Weights of a small GPT-style language model, trained from scratch on English Wikipedia.
Size: width 192, 9.67M parameters.
Each number is 128 + 24 x the weight over its row's rms, rounded and kept within 0 to 255. Layers, rows and columns count from 0. Numbers have three digits each. The size before them is the row's rms in percent of the matrix's.

# layer 6 MLP down (transposed), 1536x192, rms 0.0824, rows 209-349, columns 144-191
086:136121146142139126119149141164126151121137113138124148147160130112139135144102122158127114167133116152119078099128128113136071172112115178130136
084:105157127153139159150088136135123135103148139123123142117109131115147134152096125165126111133113101146159122149127148123120100160144095150135138
088:150134139127128112100128118108112113153097135157134153157118114126090110095133145142099119132120077125131117138117114149120120105069131113146146
096:086116165113125097117104133102127096089141134109120097101122136116094187148157109114085144148106126108123167115132110140140123137168154133119137
113:105139086144134139146155102098113185140115133158139147123087108110099134160139128097109180115105107159121108144182153143130150106133148134118087
090:130113146105161158115113116146130145116159132138161160130147160127100123124116121173138103185150109110098077129131124121184107148100141104116160
095:117126087140113096119149103140126130122123157155129101156135156132121197113129115172180138120116136120153156105110143113143118114138097165144124
085:106113136100168150095152099142094149110159100135137145127102120126145153187158141096119125114131111144105151146088152140128114126125170144101117
097:148164119130092091089097132155116089126118111165106126102134147140104092158123118147151146115147130116125106119152153132114116140128102117184157
088:167160104181103101161137134105088146080148114111090102126131155128118122151119149095100136127125147116162146104137128121120175149155117128134098
095:100136121137160143114116142140131109135150113165160096158072116127204093148169175125152172135122116110140126130145099136133130155136109103143119
108:101123119122164090104122139104097153157181124092122140124120113103138109098140113138078094152171125133122148147109172114136135131125133081146125
108:137135181134115128162123110170167120126114134117098114106102128131098119144128131136145146162146162123158113107109097164147139128111067113114124
088:169137107170113125155135152084097125106105096128125200133122129132093099152098138086151140157154117177119136098140087123100126093103121097153120
083:136131135108123122102116115120102144115121104098151119134106137124146109139179130153100146124106139124103094121161118093124128120102110098159113
092:145146138178163191125146154106152142121117147140137126138153125128136116109154129104109154133141133129122143100126122101144110146127116125153142
086:131121144151118101184110162123133116144134103104105111157106140142135149146103107153106171131097167126138123147137095152140102121143122097118124
104:122101133127122145112143147132122167133126150127118133131108112086122123115135170113122113133164122089103132140153118192070108150133137132156094
091:133126132116120201130100156106135167132090106100156146118116128152140117136139117186163107143144117098144088097126153122122113139128128114111125
101:162076109149131139134123118110137137134103111139112130116122112110135083143146175134112144168164108139115141139157120153098175145117115103107096
096:124147061167163129141133130157101123142098167122150106132127149117075107122135140130162119102132161120123145123136136097122097101106153102104171
093:102139091131150060158096132117112119154130164161138141083149114144112122116141159131115123095210079133147175139091114126108160119202136127125158
091:102109109103180111112151142133111130130106104130153139168134161144158118065140174122150107120136113160124126097152122106127149133090139156093128
099:142145159140108137116109140114154144146158165127129114159151149112114136166153105153141116125117174113143180136151193125157125146113091155143091
104:091144125128098107154133114126173150105154111109122134120122176090128136143114103160126162115098115143107123142131133140140081091146105157128141
089:157114152121120104131172157104104076142092150114152156133142124109111118118132098095125106116132117118132151155122103103133133117100159154132091
084:156147093099093134191104155150176129134169117072146110134118105142113105188119143149133128155121142141132157165120122087108145129163120179123136
103:129133159112117147108161133154131137130134133155128104103140082141146114144110169127152111112147122163127136155104146127156134118150083115126109
080:157100155136138134114126127122137137163160127140154118171141109106107139135121124138101133106119101179158084110107134121194069186145119152134118
111:149109159060101138094128147104157078131119107181117125144103127128133130100122119140151120132113105085124121124127128105169141143123157173128136
094:105109116135124122142108148134117111152128135119120107119176120119136130100122120133136116101152097119179170152116133137152113114145148166145162
101:139108126189122127127084124150096148141125119146168087114172121091048149158144146150134179122167134171159132184134105154144171132132127116145126
097:128129123137109153145160133105115079145088150146126122089117108128114077121126106124139098132140158118130109149130119089088126117115168141138133
109:112149146135110105134130136113102155136127134110115159147127145117133126103142173134125102102119106135119122122136142125137118132146121125121087
099:174150101125114147133117127126160104125145154123140099157131145144087133167119127153112114166095122144112157098118117105109159120164159128090145
102:132122140107123155108155100155114134137107143146131151140126119131137106123091138154155131132113119142146150138143109152140151117124104152132122
086:161155155128124121124106088101115094134110089079103137131086081158133154112088133147108140151108115146161091121120089121061090149095142132117134
121:101120096155099126166132121132171160124145114109139095128114153112139108140121086112108139120110091107107082132127140137159105130107143142118145
085:127152113123128112124101117168164189090144109117163058142083158141142148121129113151150126117154112143121116108108144129108129151153126078127110
114:136101152140119102126113113189144162152119134122154089068149120163142179108108117145118101115136110165121129134153123117134089106093104123184114
094:153153155109122117117144114146186173090119111146145100156129189143095138120121163166115121104148147149125131137124074133123091119096135098137114
100:165151142108134139157158163110151157141110126122145113154146094120127144092124128147132142096142131124148083127140144174139137151114121135157153
096:158162160114170138079189164162106109150119137104117107123097125114096141117124134100130137103165144099119125161149134159118112133172136127099199
090:148151093088134129139094127102149148118152119090105133121068068131107144114076139135130135147127142126096134144133163153144114121118155102113095
095:124144117165081143153141156075165153117124133140106118133095161154109128145139151166087153135122114094141133122164124155139159145110106122137108
101:116133143150106167119134136136174152122095146159108128115145175118146077072137137157110152108150131106099146165094117145109186116162167146162150
109:126162085139136150155098115145144098097127126131139080134093157093135090163135131122140145124138129131159112128118092106141067151114121118074129
106:152112110127165154154145139160095122136134138149139146124107110113109115167153096113100138137113141121089095143166158128094084134140168129127115
088:117081127149088089108153151135115115132095146154145156154126115130157116121151122103158154118122170131116119156133134140147094110186187112128098
108:076147129159106133103124142141119158123150151068161122147113161130133107128164092113155106120108134148130098124150155100122181115119157131116117
103:113083118113131121153120099129119122121128136188097085121060097134124101110124158153116110126114108181111132108118122174134115089133144127107136
091:131094130172125131159100146151138118124146127123125137140127134118178136117137128115167111151110158134098156161150165102094116142135141126146155
088:077121127124111099110121121152132162135126098144142122140098137128122120128123131150107176122126082146096124115144099122112133151078123085138141
084:121155138164109128112127140115139148129165108097143115149142120098146145143125132128076143149121101120162104093136134134186090169147114098117124
115:122137147149116168152148114113132157110170130180147157142150119091061145137119114132146145144138096166166166065152094134114109145147106135111116
099:139134111139139110114111127168138146135157126129140111127099101118101112138134115107111101094107159126144133139119115142149090122162120138116081
090:124136140130131158112148156132140118138094101105148126123145143135156107113125103124126096118163138147134108131126122128137124170126143107118132
092:116155094093123117121102130101170134107167167110129175142146124124076128127136108130124166117119119107115102129103139138125096148128113141161111
095:104144137117135147139115170145144098140133092104117121156131113075138145121126144158112112153114128068100162138105120110107149155092106109101104
107:150138140139134108122144074137159091058135118105115125122119152102151093143141140136082088139150116151123111154141127117098140134116132153128075
106:120101141116111104149093135125128186116155095115129105105141092109133156119174098157129110154100133122146164130125125146132130124175158148095135
094:123133118120118144133168133142150124119087094127131150148137113168053088132168147097148146113108193144133133125123123089093136147087109124153161
090:081123152109116123136129146123141131137114101142176145113149138125073116111143124137133122067109154147115103109111141094155124107065065152114108
090:120108052127173122177148127163135121129150156151118139123095125138152103131112131123141135098158133143161113116092123156153151114106121164130159
100:123135134113100177125131111117124158100146126125125148131137120164094096086130109155085125125132152124126124132162141171115143118107156089180131
104:207101144110077156144158109146136108160119130093164130130102116149116099140109100105125164149105121158087144173098108118147102101118112139161117
092:127123148066136110110124125114192125134158096154156122149100134138132127129124155105122137148122159197085123081119103088112108103165126154141125
092:092093114122122141134141142123137117113143134110076117138154144124118138098122126130109081095132157097125094188135095120137099179115168124119134
113:139104097116115148071103153135164149161146179139161124124126118131141126147147128160150146127130107168149133120115129084119132107144119144116144
107:097113108139130136092167134135071132152131142086143163107116124155163066141131101148126088089151126129125128111108135169138138128138102129069153
092:186153122152129112113111131145125105130098102076136132078118168089183085103163163150100139133129116143117167123134122122127080120135125107157092
098:143122095121126137131144105129189110130096099129097126153087110115081122123138110142126146070121097135151133159123127105148142091137143128179119
110:124088114173095139103130138184143101120119120126152141095130094126086165155146125168148114141125096094118124114143162153166141112167117092146122
103:137144109119140149156172159120152134092135142102144166121132130090108123133103137112090140162108124102131146127169105131084126148139084101109169
085:145100127126104119163124107162111062147164122092144114116109114090113088141099120129115186123099145138136142128150126141170163114150161125098146
085:169137081144149142103136079190132095124136176145119109142157116118137110131114149138134092079138157132146143143125141131149097118123145125135136
108:097148076131089142126151127154088128113081139144110112120167111134119147123109120096136110116148118157096103113152127143106082149117139107157136
084:130156138165097121116112108082113122122149139132171095113085105122097103125137118170129133126169155159141155124117139169127092113151143107120139
104:146076171112121173129118146122109094134099133131144164090106108118118089155135139142152107129120142118152143102143146111091093099167145166087146
088:129123113099106125116122093173135178112167100177153080141116104141117116151111152104131124096150120129107092131138149143194149110146118109130104
108:154117074102162111166145130139107105133138166125125127084147158098097125155110145106132165164116086190129177115121146113099117117134093177119130
095:152112110113149159081072157112095132145099166126103126126118140129078088152153128152147093112110139099114128093094095127095117115143147110109091
084:120131120116153152112116140168155095164166126137169103128124120125130132106118163117118134145154152132100098147115114101119078119151143130115121
090:132128139122099124141128123108101116120125090125143147143150133179160106095143099144119129112123171099095152168135097140166110163143150121165150
130:112150126174132144080173156061129156149134128110112147084116107138098106103111089112120148155154133160116119119149139134101131118120148178112176
099:164146116129144072096121095154120144149151140119096102139099121120107176123149134117145134093108119191128124144117114159126143097172131114111121
099:104117130169107135108111131117107101111135117108106067132110127132131179151100195158114146131146107099157124124158102132091127095124146138091146
089:131094127110165094137123118108100147085115138127169100125100117096132101134178139144116173164135146161146165156097148113135110098143121117111117
086:131137129100108099158119150120135120142171134114128093124125132164119125124144095101097099140093114106107126120142100127111145094109144113137146
091:094140109185135152141118128128123133126155132141150110148118155131122149154102103169148110159171113125145120144123123092109079161138137104138112
120:113149162094132141144164090135144111071143114135146130165108100163151164163129120151097163132149122108122133117122132097108142101113145101084136
080:121117161120164122179125149132127122133120134152110164111136121139067151103153180104119184160116107144153081119134133128138132121125143129131106
091:124113140132099146122138085158187152109142120143135164118184098120168125125084116191118135164152105126147097126133115116130108135081111126138184
089:185101115172176152146135140162068161127116152124159121103124140096119072103149143128128140159147117124132169134131097119098128154134145139141135
090:126147114177170151158107124116146128147190123133155133129116121129078138125125136141135099139154128137108099147136103131162096157142140097143137
098:105131102153147133115117099131179105127131066167098100133152112156097154138158146107078126121116136146129122131137141133124120118117139104122109
086:118186108129127123169139132145153133148141127115185132143148141152124112121157131148115154098149089150125098140118107116115123161128156111160129
104:113111141086137123125091164150107130117163188129140113137114071102142138085120126134116143168113153135154115111095098124165166125123169116092152
124:144146090142096138177114103157121112145162107148124122110120123140168122138169127109107143124107097091175132119130148120146118147110102105104097
092:087149122112127120099135121140121142110113102136099107146119129180141119162141138151111144114123165148121152127071149108171112136147109113147167
110:144167134109125129073151125144158126140123174097153132117105159097124112092098136084116104110153097149146102162110173114159126115081134164152108
106:137135153117150157155131151159126155148130156148133144122154125113107118130145099144123105112139105117182140095110145141079116122125113131122146
092:100117143140109125129111114137104109110135121128146174160123128138127150159155131098119105115060149125161137088153119087106137129145150176115122
098:180153147099133089152086109156137129152137117094175147085102103115130131126136116155142111167083115118113123122102104108167152104092114130150130
090:151120148145105121098148110128108133119139113159094136140134137176092123132112144135125112119145131157113139134126097105141192114142109099152145
100:125138119151166164153111152155145095114135106115157153123122133110135122096138123157116102173125133139124127130126139134130114162131103102136130
101:120097157104098132146143152127184154170125124098113146137121134104129108106146128132152098109128143117111135134155143092106118153161109153119116
107:140129076102160118143141110143149137159153136164105121129109155101165122122161092115116125172148160143166137127121136142140137117206082113114147
089:163130160164168126154106109086072116112148093118110113129101153116132134146139129131115154136112147161154121113201141147095108124086096084076132
084:146115099149092141151133129125122135089123074152130124112121192134085178133133130113168132129144089126143097171151126134120108114158116111096119
137:135089104110145123144129132134131109145139125103106087158106165108137147140102126123153122151123123095129135149107168136135119166125152131061129
112:155145171102084101144116095172140128104114121154110137158148098169126112114167128126146123112121102123146124114090163161176087125135126117109172
108:112127128135113162136154123112099128093132142142137074153130112136149174129136106150152157120109150116135128105175128113136068157120128147110089
094:127156110119165109122116121144085158114152116134139121104082126161148129134135154153082164166139134127147137147121139132100071177128162091153126
106:111147141133148141138121126157125119142139131153140140179112152094124148134135110158146115126139111135144121112138132080131071161138142120119165
085:099145121136073127113106110107085112075150121143111137136091108130101110121106140126131113097085111110125132125127156123160112133127114097114114
102:142150120091171138111130159123120151093067099120126098155089175144137125138129124158103161164127154116119139120123154122101165121147172125150144
093:099144120112174160171110174100130121132135114083134192125121152124153111120159112146114117170097115138129094148123126147128176139114127112120135
090:118134131109138125065150160128152146149141074135123122085101121175129101123149130154146154133071121104129071090147105118127103147123116142142163
087:140110085129098177135090154156121087103140168137131166120161135133138168113094135131158115167083137096109127134114098146153095124158136110136178
087:136142096115105111139155150142146101105146135081142181130102130159118179124123111091111126123099165125094107125133120095153088127133168131082153
110:165154158111126115123126142136108109133111127104185104164120107102165128121156121092150144107083127091139136112161154153145142105107116164126135
123:146156127152131121172147122186103178100122147131094166149126128131134118122123155129164125106093135118143126189179155163151168160110120103120118
105:110110123150158116159084126110110107124091124155169180124097149121082150122178101157147172061086080158151162083100095115144169127140145128148108
083:156120159163114122159121132149138113106110161142147118102152190138147151140098135138123098195131111158093139097088120137151110153111108135180133
116:147145127119117151106140151143129149172118109137170110094136113136156118145112107140126165145172122078112106153159143135134138144134122131143141
110:105156117132084121154141131145127097115116143145145098140121147147146141083123165132143150117144115145153124169171121124123141118139146151147154
090:122103081186119115126123117129107105097149138143153132124120107129115112157104095131145133137071124146139147135150103129111159115084134092103167
090:144122103130094140150139120175130114116140104131157139133074105184152101176152104153116149136119156145108120082093095109135091109140149134173089
092:157112150144147137175133131148137086138081143132146141144149127116135127111145202076140139139154112142145130122146127164098109152132168132155125
085:138142135153126138120151116149132112150145117115160143151157119135153156139141102138139143122121118146145122111131133134146105148130090146133120
117:176157126140137125120098138112114098130099122089156152109142131140146133105144151100098135101170113121118179131146121154122117120118091153127144
100:145163132129103113136138113141116139123128128156139123111117153147102082116133118118121118082080157108131138147121131137137137124179099199155090
100:109166110120122162131136159149176122128147112115158127117132147113146118133123101138142123141112140107111132118138160112160131139101122135132142
104:083136111173151145089141099130090123116141118120155197146094162095138099146132152122106141140126105144131109106099154166112159144126101154127129
098:151116140126097158132113146128125107178109164170067128099138154119106170091113139102131156091121158154095120137141104167111118132122135104116114
127:065094135161121149105182119138161130155117154130157092160134131136127179131081120131153156179176106114086098117153122127115112102162123150113107
112:136109173115115113133117139177124118124101126171164127116111106116152119136136173158131134128140082125151123159116127153139160152153115124123112
097:083133143097121120108162136129172154099101108153147096130138083147136135139134132143113173093181109118136137146155099129119131129137100144100128
079:147180097177135157137148111138152123149158154148134142178133122103131124115119111117139161123119145128166083093155144124153148181142148114135112
103:164139167102111134107128127138140126069136087133134108166137165136149129151113122138106137138115150141116073142141112144101169136165128091165127
# layer 6 MLP up, 1536x192, rms 0.0925, rows 210-350, columns 144-191
073:135185158152145108138125161128094130110142113121106143157107127121107185147079167165110129131165111116123140166140160137142089151138106142127100
108:089163134134126120126105142153139134133101147117115165136143131154132149089104083152124156153123099193158118132137088146138123138139201137147121
104:125115105131154145109128129134106106124172092143108180154131147128083131138096142153102143123134130124133113086135140085124138171129096099120091
108:147164081111146137147162114127121148161142095188142175140125130134114133192141116144170136133128107098127097135149145155116122139147149116117098
087:149127149120145156123115163148090163128141103138142149108150123126118152169093107186096121180125107110110089127109141122138135159141128134135125
100:144152104097119106088172118129094136124131139168124141184114104082093133166126142133157146152170109136123122097086161149131105167171159145145105
103:102169152137138164149152145099108170092172121119149132117111121146158157144131100126114146151128118136149144129111136128134118144141094099157115
105:170164144158161127090110138152119091171139151138115112116151116090136111094119095107143145158124126147178133124118169088178112124154096112079132
095:131100118085159151137125106132180089185135192166152124166138122111116127137141119123130155117139135130155098131111088122151128120139103093158137
108:135138137113071110155147110149092116135174100136174120124125111067157117142113120119132145112163135157118134129147136099157116125111126124140144
106:131095162145101150097091123141117112088106127139152140109119133111112145124100107136108157152142117137158082115118104099144100114150132098125099
107:141153140127103152120165123152191133124135141126128156134133118082097166135132107105143149175148124118122105114141150151148139097131116115109128
099:180134163188124119122135112163124125156166147166119141181105103143085138149141128174153153137135127105120086165132186105143132166140149140132128
097:152151079084159179123123105149123096134151090129103109138123113106127133162081154144107148130161138141155137107124091126149077102112125145116141
085:142157161162175193149138162111150134116132093105146132130123118133138132099128136119110126130143131157156099104117102119124115142143106146151138
100:125128069155119134114123142136160063154119155183118110120153159076126153143141116124127116140142135125164121141128158100109127124114098137123113
101:151152152120096148135151153125130142139115120137129141127143158089131147129090069143124136110115145176157085125129137096137114145129144152148146
097:145113109127133121170151109168134125114149140126142146116112121122075155124080086160144128153160156096127077154132107158097137163171129134149184
106:090177111159131085090159106137141135129095086129104182169129154085089148132085138134121135114148095143137105128116133132143131122132187102124117
097:120151170119147120121100101148149105140139130166184183137151131127141148147098093190154160148127129100119092114148147125126173176171132160110104
098:163119098142163114144131121150133077124154134122132156123135124130118151112130118127104112112128070120121132106103087064112128137185126114168155
099:111136147100103132086146154153113132185114144137106100133177096146147129098139157152121136133167116162129047134120083148138137152104119111125127
109:118125130114113101107145118178066162165157097115148124155133161167130146099102129140135179097147108133141119126112116155125117157133106119098128
093:147133116119173142119143139136119081160116145134118136132159103126120133113153167140116139151156138135144133099118158135110123158137131134095121
096:150139122157122108130138121152129129151169105125140118142161112105102151162105123123090188152128090123184105123123160121116105147111093129173166
088:085128124117133144119150141103128123137108149129170122137108128117108119097131076150114142124162095181139088143141148105103079131134134112131107
106:099110178122122107125117091132116121124157145111159124131095181090143157121090071132122170125146119128171152132077100164109134116128146145107136
076:204119139132149146127115126106115152142147103119142111192131097102138154141136150148123152146162121185136104129121138121158060163130147132106123
114:123138151149122144131204178084100153122134149145120133167089096133137149149078140141140153125117145101164092098122117070144119139165100142139124
100:176147147137124119160119158143130131146172073131138141201138139139153133136090098133131130112148148123145141099157175096149093158103130107160120
105:193111133150116134106124150149127102135100154167172110130158089127062139123128160146100130136162103123127134070155136128185112120136121142093115
106:146121157145137110111132131129137154136172101105158132122165143115088149109159127154108144123117078143141155134123136130187103147127125112127116
101:137088118134166120125115120155138125125112100102128125138137110131064187105151115143091105149140163142140101161092125162170117153152131097113161
106:165176132125137153147137137113120093137152124149176101124161153132096152111089130113147152140160125124125115093155155122117135119148097144141146
099:133158085123147148157155103142113093148114102122169162131157161144125152121144107154136123077116114152095118120135165092133146164146099099101131
095:125135038128153125160142157133135147098131140144164141172141152120108132130128161116154131105138112153095151132163159159151136139159136106127104
093:166162137113173131088161166106090108140113154132129175144139082131125142115138132138123139124159140153113138132127133104116101151143118153125125
098:137124157124144147141135166139092152136139107087140151180105100118128159130145121156152143171125111135140111123129147131185077132123075113109097
111:160117109144158148116107116134157122144154113125121079137176151078095170110106098166122138120146117106124106126162139093129098170155145137140153
100:111138128159151162135109175138109124137186149152131178121129065126096143101118068113130123138123140129163161100127179117146120138147091142116117
086:153150126107122158158124164108132127129142108162153136145137096120133162144123100162131127121120125183140100092152177132116146175138126111124136
111:112133137160116138175105123190128126119103137122148119190171120090134183146081142142081147117111128095147093132125164149142125143154121122104125
110:146118137151126134115124160128135116160140137140167129169149165066152134139077126107084132169150117155116122113150097114129095155119131117173147
098:143143150145110169105137137164143174094152131113133113115134127091165155112116126149145116129115105128199072131109143148191072151151181092112121
100:115157131132128155171132126131141154142138161164133179189127109103148145141142075135135108164146129123121148158107130113144133200112100147103115
108:158147111162113106126139108159088149186109130119109158170123115126087132175143097096102138148142149124153126140119156088168099085100131156099115
100:133138144141123155149103130152120092105118134138170144117148128145131145154120143136113143118148081100098107149143202159108117148145117119111102
095:137140127114142146115110126105176145154110092133112179107128133108084159114140132144114110161094119138171154103157088135149127146078090139082129
110:066150110126148143141096141167130123111106170145125137113111089151102119145131117125131141161157115143107140116104125116146137120134129154099173
105:127153132144148097127117151138119145101118159150156178159093143105145131149143074134083122145170122152096118132120136155145080156125111157139149
084:124147126107137098098165117095103132187119144154119137115115108125103091119097122161100115127173111131138104096111100169129112127146141145137115
097:136115136135130144141149100084123141161145112099104200120112172122135132125078115114120152109127173135177134159112137135146100114118102097083149
069:091157124143118155119130153151130149145232130098122119139114126104108147121133098095096110136136112150141098090117118106152096168159139102143157
099:145141131145144208099155121135163128162188107202122150119129110098108136161146141133138160166161115188152131106125074114112085176157129115137106
106:160146098108116206110109151129149110120164132162106088108115120123156124189114134141153171112148099140135145102122143138149152133139110124142134
073:123122160112144138129141178136122123168078097115134155137173146131172149127132146155122150152122143179126111133131138116114153132127114134141122
094:120138129125136096141087121100155101135104125120151096140165144145129140140158104160121131104147094117136114089165122111129167117153091112122165
102:130141147087155118098154149123136091157126088156175133159156141128148143132129097128069117154113119172109141130128093143129146175166115095112178
115:150179169143087116121145175157114093141150154092107135146114155084134126119094078164097134138144125193182118097130140120121140208088121105176104
109:125147100097074119117114074114085122172125106121096121141104137127179171173127144139074164111135128150173136106097150121169119118135149108152158
102:156117089127130113137144178095067147135145083106151096151133143112112146168165146157114156104126093137126128088127131127109114119156124139132130
098:164134096138158135155119137163071139133163145134103127151133106128137136160145128125122110126214083159129133100142146153109124151160157141132122
090:149140171150073126086115125138146082079128136149137119179126135098081167112096151153144155137130121144138101123158165162136097156137132107116088
102:157190173190113095136118111109126119117132147163177165136115119105127135121137114138092152135137116133153139116103112134157038147137143144149138
103:129108099167168129159160193124126104134140129103114120163114127133104152160102108150139115153112105155099120102136140088115117134186150105123131
094:161134127132153157083123146148160138116115104141103151133089123116114133103128139125135132136171134115139156068140108147159147129133123124097115
106:123146087083136148098151161100105071140121132120155157122145115105105158127115084125122139104134083147170163099113129148104143171135143136141135
106:140156129141110176104161099136185149155131155128167154132140081100140126136127117130129168155161130120106122110136119126148126165101112128087115
114:140149112151113149084170105147105101203144111120128154139155108137137129170096134146104132120117148120143121138145141151201112182116098134112108
100:097133152136165132146104151131166111121136164146185128165139128104069156142116146130091120177111113101144090140113112141150127144135166204136145
105:112147127147157129129123100167126125118154139120108131148165135097088144158093118121055163102146144166117126131130183152162126143112158171140113
101:164161097144108098114145162143143125132109158184140116136139127098114128153118123145136133144195097160116121123126136095131128143127118111116120
106:170120136113117138146139146126153084151140146153142179140139112127123162094125109145093131158118113141177110114114140154139116164115130132126095
090:131139141150138138060112148102163126135118104111129134137149119106148174094156157127130108148136121151150115092159092129138133138183137101092157
097:153121131134133174093142170124108124136118119096144087128098130100126114160114122086140105147150123150097151071078149111158088153102150118136132
108:092130141101122133136126145144148135181193094113097165140138100102080137148116070152067130133102130126121094124088123097167097155166109114101130
095:171139149112143165109132122168148131144132134129080189148139148121141130130104104143135149142122156116132095123141135107142119127108102174091104
108:170117152118116166138121124111107129134174149158136118117140096153123137161127136107135118154102132114186118111138122108143087150127082133156140
095:147157146097117134168152122116115127132134108108126101139157139110124108095139157130123138104141132114095113112110129145125100133157154158124110
110:134160088138109182128131103121147147123133143154104161143153127107132104147114116131131139179153134091158121146139124136150137144112117102100131
104:151115108143138124137135168122104121143137123108117158164170077142117130128092142103092105098096138119119087134140129133156049159131176116136118
100:115120077177111119103166142132101141133110119135107126155129108123113111139149139143144110125134099159150126097182132143191143108164131144087163
101:107120143127118123122126182109117138179164129155130123140149157112146172200118093106113155176105121134149136117092124111156142118106128111136117
110:140129081142078125140129133115094115128163098174186160124151113108118129164119146125114137120153094113145137096118142105137099135113088125137126
099:128150099071136134159120127098088135157144083147163133131135091119138141172128181163087116147133080126103089118146160153121144111152106138128149
100:168176173117146137134110124127112133127154145147112127139125157105104108115135097080148142121123146120130137137163170094111112161116108129151086
098:115099124134180147156107129090161108123132121156139139122165092159121157109093159122138143130102098075172118095089148087122111116142116133093111
090:138142090123148156138120120137122112102112140108137135169160128093143114142103126154162119106117118152173077135167138084134142131163117093125132
077:119126146181157151113120134102122142185166116110139098145116131123114196141111097155147150184154132170179154138112131096132093150152119130112141
109:105137118125147159110137139108171122139135099093126186133123138120124118140162152107111151096115155098146088115158134120134136161167119075110121
090:152133070107119125102131115122099126120125123135124116178142127124186120162135093166145119144114154131121159102127132109134104133109138150107168
095:142130127125099137142137167098101119117204118123152119150163119122125164164078132158115135134168104103121078153123145126144125123142082164088119
090:138109099108080133144164102112202158111126103123135100156189170092105152138061108144111121140116140131129117121145145120165134136148097140135169
074:123151119185146142188110152134129136135193109137151120145122120124116156102139124163139100140147123109138114116102109140152088171141133059137164
107:127153138160103114156154194120147125169123114161120144141132133158084131109135146153101138142136144127106129143119169124176106154108129148102144
088:125121116133117112120165185131094048133133122123132131123121157114127166151080148091130131134120130157118162102141123119161119134132137137087133
101:114152105125119109118129125144180097149117059090132103119195130125130153157077125135121106178108139151111088095145114176090156140141103092093133
105:150176161130134119165134142127159089124137148131148105145132138126084129118101109110130157136140141120154155121136142097140094144105121143135126
098:116150150124190141166146141127120123143131123143126203103140140086108139119146122125143137155135093161130142130115123129128132136103123112121107
107:134103123123095160093163167103129133139180142117158128171113096102138148136119083090121139157128132110121089131105134094170127170120088082134145
103:112126116073133154124146144120150152138123108145149135164143141160065138109121124118122110120115134152113078122104098124142143146125106117129181
102:145133113096145153111159110150132092129108143162140117137178121140134120137136116148115124133152096110127102139129125121142127168134091101121161
102:117134158156172172164135153107124171124150138126128114182122126088073125116133155173137119157112092128110148140138092164111119131118131134135138
107:157166145129148142149140153140127110140153164143131129159109128160066135147168098170105127134118110140111143138124107137159094124154139076123141
071:147145118134178168119110164165102103117126107098159146142149135157127154134095144157123100167159160093122106135113174140128112146116120112122124
108:182112153154153169141113131126141105164146157145123086129173158103116140178099154090101127095119131135101125121129138106152099182147142122121108
111:175118146170143184096113098122098132109175118149129123116183107126112135159118118117128129099114089125162109124096136107161114106152159136099117
095:118130119135116131118140138148165131133090135138138117133117123139173143117142130121111137145168104122113152132095157128104160135160125159143099
099:133137123114165122135133140138155180166119140112117155150156081085141124120160159094112138104150161164128136109142099114126146143125074100138130
122:144129118150108166149115127140118164133138131096121141160140103134110164122113130159158146149149119166132128160089144164152095146135153138106098
110:147176159138130113132136124110112084160122146129160167141124097104093107145128118103110141133122165089139122135101130108161118125179165154141156
092:132113145129079152125119125101108160140136126147119137132132149133140193109162134123142196152133119117149130099155108124158095113128146129115097
099:132147136111143144125108154170137084144114096113117133126133144099142134113094091112122150161149121131134128047116138111126141163124059152066139
075:117133144103147173155183164136100111136168118144142135161115138088101166168134110137143134127143114162139166131135146114144111140122118117137119
094:151140138107178116170128109151130061145124141125127140095156105128140171131091123103116134146170123091129108134069130103098133158119142131145208
104:113157132137127149149113131127103153130150151158076142168131116113118149148083117124137125115110117129175163107112106125162099108129107138091151
083:110157086109153212160119184132107123117141130095122170167124089137125122121122125108128147132139091142130116145142153088138146121157120089101154
098:100115144107137120185091114112126100098113149131126100169152108092076166149116121132062112132130123119155151140071152150156122130112140097130126
092:143121131120091108126182148107133167163138079127127132131155159106122122121108109113071129129157123126136118118132136116126145128091092134159126
099:107154129147158149074119122110156133104154148141180131125121123094127123123126126140147149114129146118133127125127110149146118134101109099105109
111:113139095142142136066124143147111146164119120150128117135105131112113118115116096161138148126153141181145134108134142120164127162137120113102127
118:126119137147138137142105132152149096165106118127130119186164141093150165139104120173130123147170115189123104147133146141123159156133144136091093
107:127100147119157174136129163108158103121141111135158071134131125135112154135153111125131165152150097148174126073174107153144099143169110157121110
085:152136151118129129112157098111124107121152105137135132120122115078100124113133134092119179079103152120144088154180153127116148133145132107086119
094:112160114147098170101137147174129161160133127149107134142137122108136151187133108130120149135168140097113100142109133146139095130148162131112159
108:131169099109098137157147120131148116110130121137157101123149159123162144173113098184111138121176139136153139080139104181102109137129139149145146
099:174148136135144168149130092127141134118153114157096106116165144133086142162150125122144122149124110157105113110095145077162126160146148155120175
099:125183128164106138132122122133122094107126113123125147136142096134121165200107116141122134120110136155151153127124132115162142128149122158114072
094:141185081107128137154125154154137140161156089138137130149129085129136111137112063155118110125103166144163116101117168088147090164113096126120171
076:150140155165146157151183148133130100128127086128139161164141105152129144145151127138125168157127141128119145082135119144120083143132119154134132
109:114143144084151135182133113115128150118129107121157146120185126124122168143137128164105134156136106150168115139130112150123146179147174085110163
108:148149142106094117124125156122139128160191109125188134127115129130098143132105136126108130104146123139120119100098163138132114181150131169121142
085:147189098149136142152162177156154138157144123147116121107113139105158127130140138123127154142098103106131149109111100104121126145130099106160140
113:127143128127124145126171163198138122202125174100113107137121155081108132120106098143135175168164143153122130116134140090140091132114142097145174
107:119146091125117133210164161127160123131116148191155178141144103123118154131127137120126155158130074093115130134134138139125112135135130157093134
110:128142127131101139115138121127161122133141139147168134167117142106135120097092127136147140123194145072141114146099157094131116117131112125091188
109:157104153146109126126103130143103120128144133156142085143176146105121136168114142130104129117165070110160113118127129116117142143124084143104148
101:124164130156095072146139153138104110132105141129159133124144105135129166116150119124129152117144132149142135091143172161126113149140111101117147
075:170173121175113121136113129142130122137186133144129133136154108115149134111138105120103167137088136148158090088118159115155123162132162142139129
112:155153115140130159132067113083188119142154131130129169128188134132104135125123125125125150128099170151140113100094112108120132181150116078140106
102:120147130113147103091150104124163090144128150152147135133122108164084124175136130156131152125147105168107139150116091071158137138172095082107133